Weights of a small transformer language model.
Size: width 96, 3 heads of 32, MLP 256 SwiGLU, vocabulary 1551, 2.23M parameters.
Architecture: no biases in attention or MLP, untied embeddings, normalized queries and keys, shifted keys, gated attention, hashed n-gram embeddings, a smear gate, an embedding shortcut, skips across layers.
Training: a variant of Muon for these matrices, 127M tokens, 4217 steps.
Each number is 500 + 40 x the weight over its row's rms, rounded and kept within 0 to 999. Layers, rows and columns count from 0. Numbers have three digits each. The size before them is the row's rms in percent of the matrix's.

# q: layer 4 attention query, 96x96, rms 0.157, rows 20-63, columns 0-31
# k: layer 4 attention key, 96x96, rms 0.157, rows 20-63, columns 0-31
# v: layer 4 attention value, 96x96, rms 0.161, rows 0-39, columns 0-31
# o: layer 4 attention output (transposed), 96x96, rms 0.147, rows 0-39, columns 0-31
q20 108:521501552544454422505495484474457516382449477434554497522530511522474499503452404533468543489483
k20 094:520491442599532485496429459497525466471422515397543452502489529490494516471514436486517479518471
q21 095:542432477493445519551497570550501491563500479443513517462536491529527479520627537450499454521516
k21 093:558466472475445543509528536545537472511493443534541474490509521565502407482548544438476446487506
q22 094:464439614507457523469532537553513499558453452541461504514510492501579474482562515500390507489522
k22 100:449489567492486526564491482494480418545456530554438473560428534477513417513558469540465463514442
q23 091:540484425510561402525486459574504470493548459492490524563454470472568504489550413557472433497460
k23 087:556526530519472435494582504527431533476520528551516539519460446500541492458548436566408469475477
q24 098:518500491499485490484503430460501513496494472551484522439469473506504439498443608538510494512475
k24 097:429506505452474516520480458501531467523440497475444512487484525458529503520561509499522522452538
q25 090:507510534500508410545511517553526451522488551541529497451508461496495524583520538501449458442490
k25 101:412422563449506515544489524541561473511469567505515532506546512465539530597539539494475491449488
q26 088:491485527455480472476555444513493550513510520561561489422464446501491488493555512472461534472454
k26 111:511448458414481461499527434548505570527464519532527547502454475531518468550558558461514492555531
q27 108:554575543481578477477503459432476500514476510482546468531463489446436430472485501468524527427448
k27 089:514564568485518485437489469430499522497534530474482503469481524479463448423557483431480484494453
q28 087:483474484583423531534482447511554514490521495524480544515516495511517534575488482428476552519583
k28 093:507476412507500484510607515484513525525453495536555564499455514519515551564544513500517483498517
q29 091:539467496530512502466498538559473491555441433453443543546473494594507418442493556492523515479470
k29 106:546499548551555441533510541560498467558446413540473523527560512478471543514535470486417469485513
q30 091:470498508594467504496568422521463567551535581501479461470515509414474530457522557522460507459510
k30 089:415516464498430581488545423546546442522431503456481450456521490495512535529522496432500526518518
q31 095:585553496437527459462538485537548490451495474499490507481558452420484463511453426473439513485499
k31 097:563567471481490432553535498561516495468522449544509441470481508450457504487469447513489484499521
v0 098:498545536502490476491479476511563461506515443498471488513476546496505547506523485497539559506441
o0 101:493466495510445518476397503549468450523512482503410517489538457492467534438545500477489514496475
v1 106:496487459436530500454554482521496551560459497460530511500574574507523478467475524467526550520496
o1 099:439535521433512426553519494506514595490467544428577470533454537473484539416508457516520510457518
v2 100:521498531470540535586445547512463459519540514415519570444487427499557512530523529502461508507532
o2 106:475481481461485579482458505480549452539498480571517500497434507487459489499517469466473512545546
v3 099:523457551550491559471482508496470492444507494509517428555504448486535557477500541540494589486459
o3 101:575488511565445474565501513570526525509522540501463566471444511553478574552481533448479421599543
v4 104:454551572543472452468508554557501516465435483498543504495448440533493512495545503483522598437440
o4 100:478464520511511474530523525495551486582472501483515558541430505513517493511578473525490548468456
v5 100:507537492431441526495550516572471533520486531452480519505561459499488509463535509512532560483525
o5 103:506476522554537543552540434494524461552471500505457501505544499468464516522456510499508461557523
v6 095:456447464443529490460539511435520526543532494425506489539447517484522490454491475485511507494481
o6 097:548559450485507443557515526506482498517504517493498420494459510495491507439509491511524419507420
v7 105:491457510473485551488488527413467513481550549487541411496522464590497560505501520440496413536493
o7 106:528469492519504526477402492521470533445468466480520454542464539520492470480473513431495446562521
v8 111:493463497456500421519538542471536485535556508472490447552494444546493514558460411548549502424536
o8 110:493471522455483464447477490465512502420452495573540469479485480483510483552508475480525551455488
v9 104:478493493531527512449498593456554569574549523532521459478404488478471509551554446476517598482454
o9 098:534457591523491419506555440536495505487484469504459505518426558484506546439495444456509506423479
v10 099:469510483531481518518533423515561500516452474540480467423475515498434395458572487514467478430503
o10 093:545518510408461538509504520487481478486570499449481559487532557386444513482418526530507561548536
v11 098:572534415450485526494516532489452489497537466512578553551468607452527522496466499472461459430494
o11 101:520495490477463508516497498586438517466509519470487458410567541425471492471523560517492486530514
v12 097:489489401485471473477542502444488545364553501446532504445532516529459459501468514508470552466496
o12 100:455538493444541453498556500569501489477550501512503592575476560546514508454491518508530498493519
v13 099:472474475421512501440546400445529496469497481460476502449559559522429460459496515528515455491457
o13 097:573506442496501482494481570528528477498475392495496577481537470436553530504465481542482509578520
v14 106:516475485594438479481595545468464532504555523512436504447443530466463479504545474497511507437507
o14 107:496489472501507504470510453507528479485572541429415502445560436515413510528490553495452541497464
v15 116:534549546475429487429443495431558464542603506429466541494490481522536565467458530534460573461533
o15 107:459438485530458487451481590557503456529450453522492491499487459544455472515490525489479477522549
v16 118:479501540445521465480549440544577499538495475467537545497501506475464515486448500567485547438499
o16 113:451478511534537458456543514438457508536480510528515560514519481469429464460467474538505513459538
v17 108:540497541508487473522534464528555481517467477542494473497582541490466504461513467491477552448540
o17 107:505507494475546441467481564503478506546457513460527502472468452511417429542499497495508522471511
v18 098:489552500492489472529462532488409507496616453540570459542471434570494512528514574512505449516439
o18 092:534481476539581533484491574466453454525480550499430494485488496531483500521481560477500504491514
v19 106:442506505464510472473458468446403489490537470516510451437491572528512542488588481569482511505496
o19 099:518476597546437428526443564509505496547490516556462530478451555503488495490515531460511526450497
v20 101:471466478536484470492533589539530453440494564531530471549473479555555461554455480529537488567526
o20 101:545562491541517538475459465462417570495550483498471468541568465569556507588568459539584490474489
v21 109:452601513468499433537541490517566545486598458485557470525504501473508443534418461483482496487559
o21 109:490419506506470508511490521543502468527536498521526511487522504450552466521562474547538527462486
v22 102:450517528499510441492496459525434523513500464431495524528514463533492456505491463411463484492497
o22 096:503440463509523510426526532481492496466454575479545409531467550524501532537542543487450534492467
v23 097:512551517518540494469451418486550509494562462560527478453475560525543510524485564476475496495505
o23 103:479473497470543512597538491512443504533520421510506566509564473556517449453445516571509525455525
v24 095:494461586532528534510495494435538527534517480528454552495473504558526480434452545503467459566426
o24 087:533523483531501561506481480538499510573387525454463534552512497632549505579504544508498518499514
v25 106:484517486562518518490470514504463462471474516489530507458475471512539518587483464504501537459479
o25 107:557520549504527467580528486540461526547441523560487461555526468522445506556506521486497538483550
v26 100:481500545545506369519539535471451490536521544460468486537484546470449542534459508529527487502551
o26 096:511509489465516436522456485475464486544576525472508481510485525504489498492506451528480574499462
v27 114:492467551526522518548491508538480483375510515531510532505504520474562560476480507540477489550477
o27 116:498477473570513475502475478522485483548494431482531473450541600520556548533529508487496475452562
v28 103:539478553464480594515399562500476488502542499541450489563516419526463527599500513478561443589569
o28 104:479505475524504516507540471484490533487523487501516466479533469527574477536522507442520471576514
v29 103:438474513478497443479544439546509460479550550543425534521512464505500492556523494493526557478463
o29 088:479559483572499485478571603511485421530491479455512503498540503423467485440531473427563564503468
v30 101:496459497489552559489476589439545506551482453514494453513527479540526490508414488480470522491563
o30 096:453523520477453439478528406481560527429468501495468519536492504542511426502471525558477445506479
v31 113:483480559489517378525471532484484515533527505488496456478463489529568496531514497466439572485485
o31 105:441437562542510480503461509492510506545482503438530506533442529558497519526497502504550520450519
q32 100:507493548566500541465555482521442475513541530509504453504483481577569503476569507505547545390456
k32 090:603557505474577502522431438479510469441591425512485514499567514562555505494497463473426478493504
q33 091:547564546549536487453607561420465526491563490518536465557505517449473456471495470533433507505498
k33 097:494464496472492481484456537456471481438546443508513530531547482542509503493445477483515521448433
q34 101:573515462435545469467491527423514485460500494574482464523549438430536549426510491523513476509472
k34 097:578436495515509510464555488468537457547589472458494534484563489578500511501513509488502464497413
q35 112:546508513450616528513547536460442455581484447561583504487516451430445468546502524533476554483518
k35 107:483516557460430498510452523579516525547545547435458528502562469576504468449485533577518512476494
q36 096:569498554521553458464552391495564486531483549597469466434469521464506527477500478505468413543477
k36 107:514502468498498487473418505470538437443387485508527443473596468492549522395511441467568469502425
q37 111:574495506515496485380485455610476478410538578514472483472501496502535528525443460484438502568540
k37 094:534458535519456475561533522475539452509550498515554428506476483515481493540506408536477605523469
q38 114:411478558426547561505480501451504523584422555408427475487521470500503526412492534491478503454540
k38 100:514538587522535466485526518492551542509524479490488503467435535438504444511586442473521470483525
q39 094:568531470465544531444545518403531413485488431467483471517472522508490510429471474544524519529512
k39 105:535537458527537505541555469535496537472469471471485478597498472534459473506531462457460503506464
q40 101:530525522515542583516530506531549481485481490551448478534476390538455517466508512484524521449423
k40 082:515602525424533562442467474489439446540504449476515487509531516528478383540500497548491507569480
q41 097:493510531530488462540590425449435497476479510576453461480507491550547489597555483514484536544549
k41 116:531464508517463549498432483456451524511501488459500520553425537521574498466495572506537498485509
q42 095:530466504509461498494523472494522476379506493457485438430513407462471471487548456500494532419492
k42 097:558478542574567524433518447458475428544506533573530479491592476485481487459512419565452515499444
q43 106:564598472518514494504420487515423487462513508572470443476503496501500455510488576498528503503530
k43 106:503444527518521510488485480488457491491465494490431524529454520522590447531517492482508486516491
q44 103:505451434436507440493533466501544471562502503387557468520478469531477513451525583471443398439537
k44 101:502508545525553491585527591460561508519484527470465550528603554488472513483525519435517505515554
q45 101:529416496418460522498561509523595493582488486519459471477479514469549483585466494468499520490522
k45 103:435506425515415530487527547532483583472542524489494565564524447499449533535474554506553475538466
q46 099:508534483433391588552492526496504514537389518481508478513557496448542519455553540482472416507465
k46 114:529488500547491509435507543473563455448546523495519511509548528497467528497437436538463573391405
q47 096:505469475511537478453528562500515445488521580463508485469508512501497549490551480572386455458452
k47 096:430508416539474529510506517522526527616425484459468481512545510510533526398485527426502554527546
q48 091:483431500517543527528494604501451579578504523486509499477496482448521443460524475466502531539445
k48 104:520525450525534482504481505466467486479550486541549459431586457480516503447446467451472486463462
q49 104:417490461409509521519521483455481446533499475554525504534515529486515523556468510569499516521568
k49 105:500464519553541531511549478512579475448513510528569497536510476551476449484507478472485496480458
q50 093:469502513503495476552462458493516584574458518515474538553572527482476473467502494557483457518524
k50 087:472520433462510483491484556513542530543425552445380438489483494485511511549483455463501518526537
q51 096:550557498471465478576448473482511487463572453529497514481493504508505538550528512544494557442442
k51 092:450476481416481517545513463532434540546514466432490514551471527468457542582530544499447504539524
q52 093:489459510453525585506446519554458486505504463444411527458522531510478535501590471427574497518470
k52 086:496482515508461502437513563456464502480476481424518523526503477565519485383491463522545491553466
q53 099:532517549505438458540506458449443517540572477512523553532507525489548450455475534492496500510498
k53 096:479471480506564529500480524494495585456467467508461527433468448498544474528506459448513511505491
q54 101:463492469392559544497589488587501482594469581503461539559499514496503469515516532519475499514465
k54 098:512517523484592494456477486437533471448543485539514488439485493485532505562484521475497454473455
q55 087:501521535478480554542504513532540474527440481481507449489470457502480443568523511462501492466493
k55 091:559544473469539420512474488505427523465492542613497453494475526479497461489538492522514444537486
q56 101:446481516493534477492446450496470450594583496530559573486487497503492462527466541452517428505505
k56 106:498456518536566519476509511487521480501469497551531493507593458515462583444449499486452542387446
q57 101:561515490569484526442495574498503470467548423560414494505510485499479488512505453429546519505449
k57 092:536535503446480535493504483471401502514561547516579485508569480464467512380547477526451461465450
q58 095:572484438538479442506561570560554375513484527502513477544508503481532471450495534480453443554491
k58 092:567485515556533554489504502528530552576461431487512578498497494547503454516488441521530443473529
q59 104:505520556483507461516403460438508435515485435481460478535529553497468474526483404437423480505506
k59 095:530489477494504566591434554528577533464463551386433522491476489528504547505541429434483483466505
q60 099:565557516532488563479477506454495538561502521500528442520484509563488460525482488541446513412545
k60 089:441493449539452462521431460427515572510543474544451470474423539508510508472498519460484517486555
q61 097:579582549491444430578460487505499547499490479566529527507524513448505522454524546489507506499511
k61 088:511479439502488500488510452536512477477434531444497511522481506392514529494456468467488432531517
q62 096:487469383443517538418513457473518447474519511545524494504523552491523454474506458461471476469574
k62 095:548518421624493495456518547472466529441524515455568480510577513534466522482532423483458532466464
q63 114:469417547475478500476514444492482432602469474570442503468492532532501444554570528516481433555540
k63 102:493486462515570502449461501454529429493480499498508469471592537470422511476481440532395486470480
v32 104:512525528457503468613416470441541514498415495501500491510540478486515550554476400430461493507546
o32 109:492515445527507531464493533579502535489494515515491450533523481508482399416519477481587474463532
v33 093:484485466460451505531506506495500415514495470421493584481555499464447491492438519425541530492494
o33 096:508544610492556540441525515440480514563502582559472500488526508487465493505549419592479468549476
v34 113:439468555494482495441472529454496478484483536497558410535447450481457503472466472483511503564497
o34 102:456518484508514470535531512580565521573555500441536557501503454516495539507424500569517514424514
v35 095:485545505390527558537474453483528453436504452448473476541559490552537476567486477542479533497479
o35 104:471534559474498462447542492540539542496439524495462482509522527470499504498483470392535487613514
v36 100:572447466491560535488526522478511443471524575514478491465470463423478445498457511520455462493455
o36 101:484524504598463466540416495462492471511529531489527483523482514591504514553555542441487572541531
v37 112:411540563466548474517540477457539460501462489471510539491466476456535516414492462469485491538543
o37 110:534559399478493478470560546450507449495454497487493523528498508482407533488481424521510538479414
v38 104:464528540587532500551478518505507434474451492541489563479587500513497484491453504505542405558535
o38 106:526546509490519495478433525456510448446591476518468480484555458384463539484533395469522513483512
v39 117:510497487477591565401568574557549468446433498567498535479517482483524559573466516466482534474449
o39 109:531537511515498475541476352461463541448539501517477489506480509487524520446511476540512480525552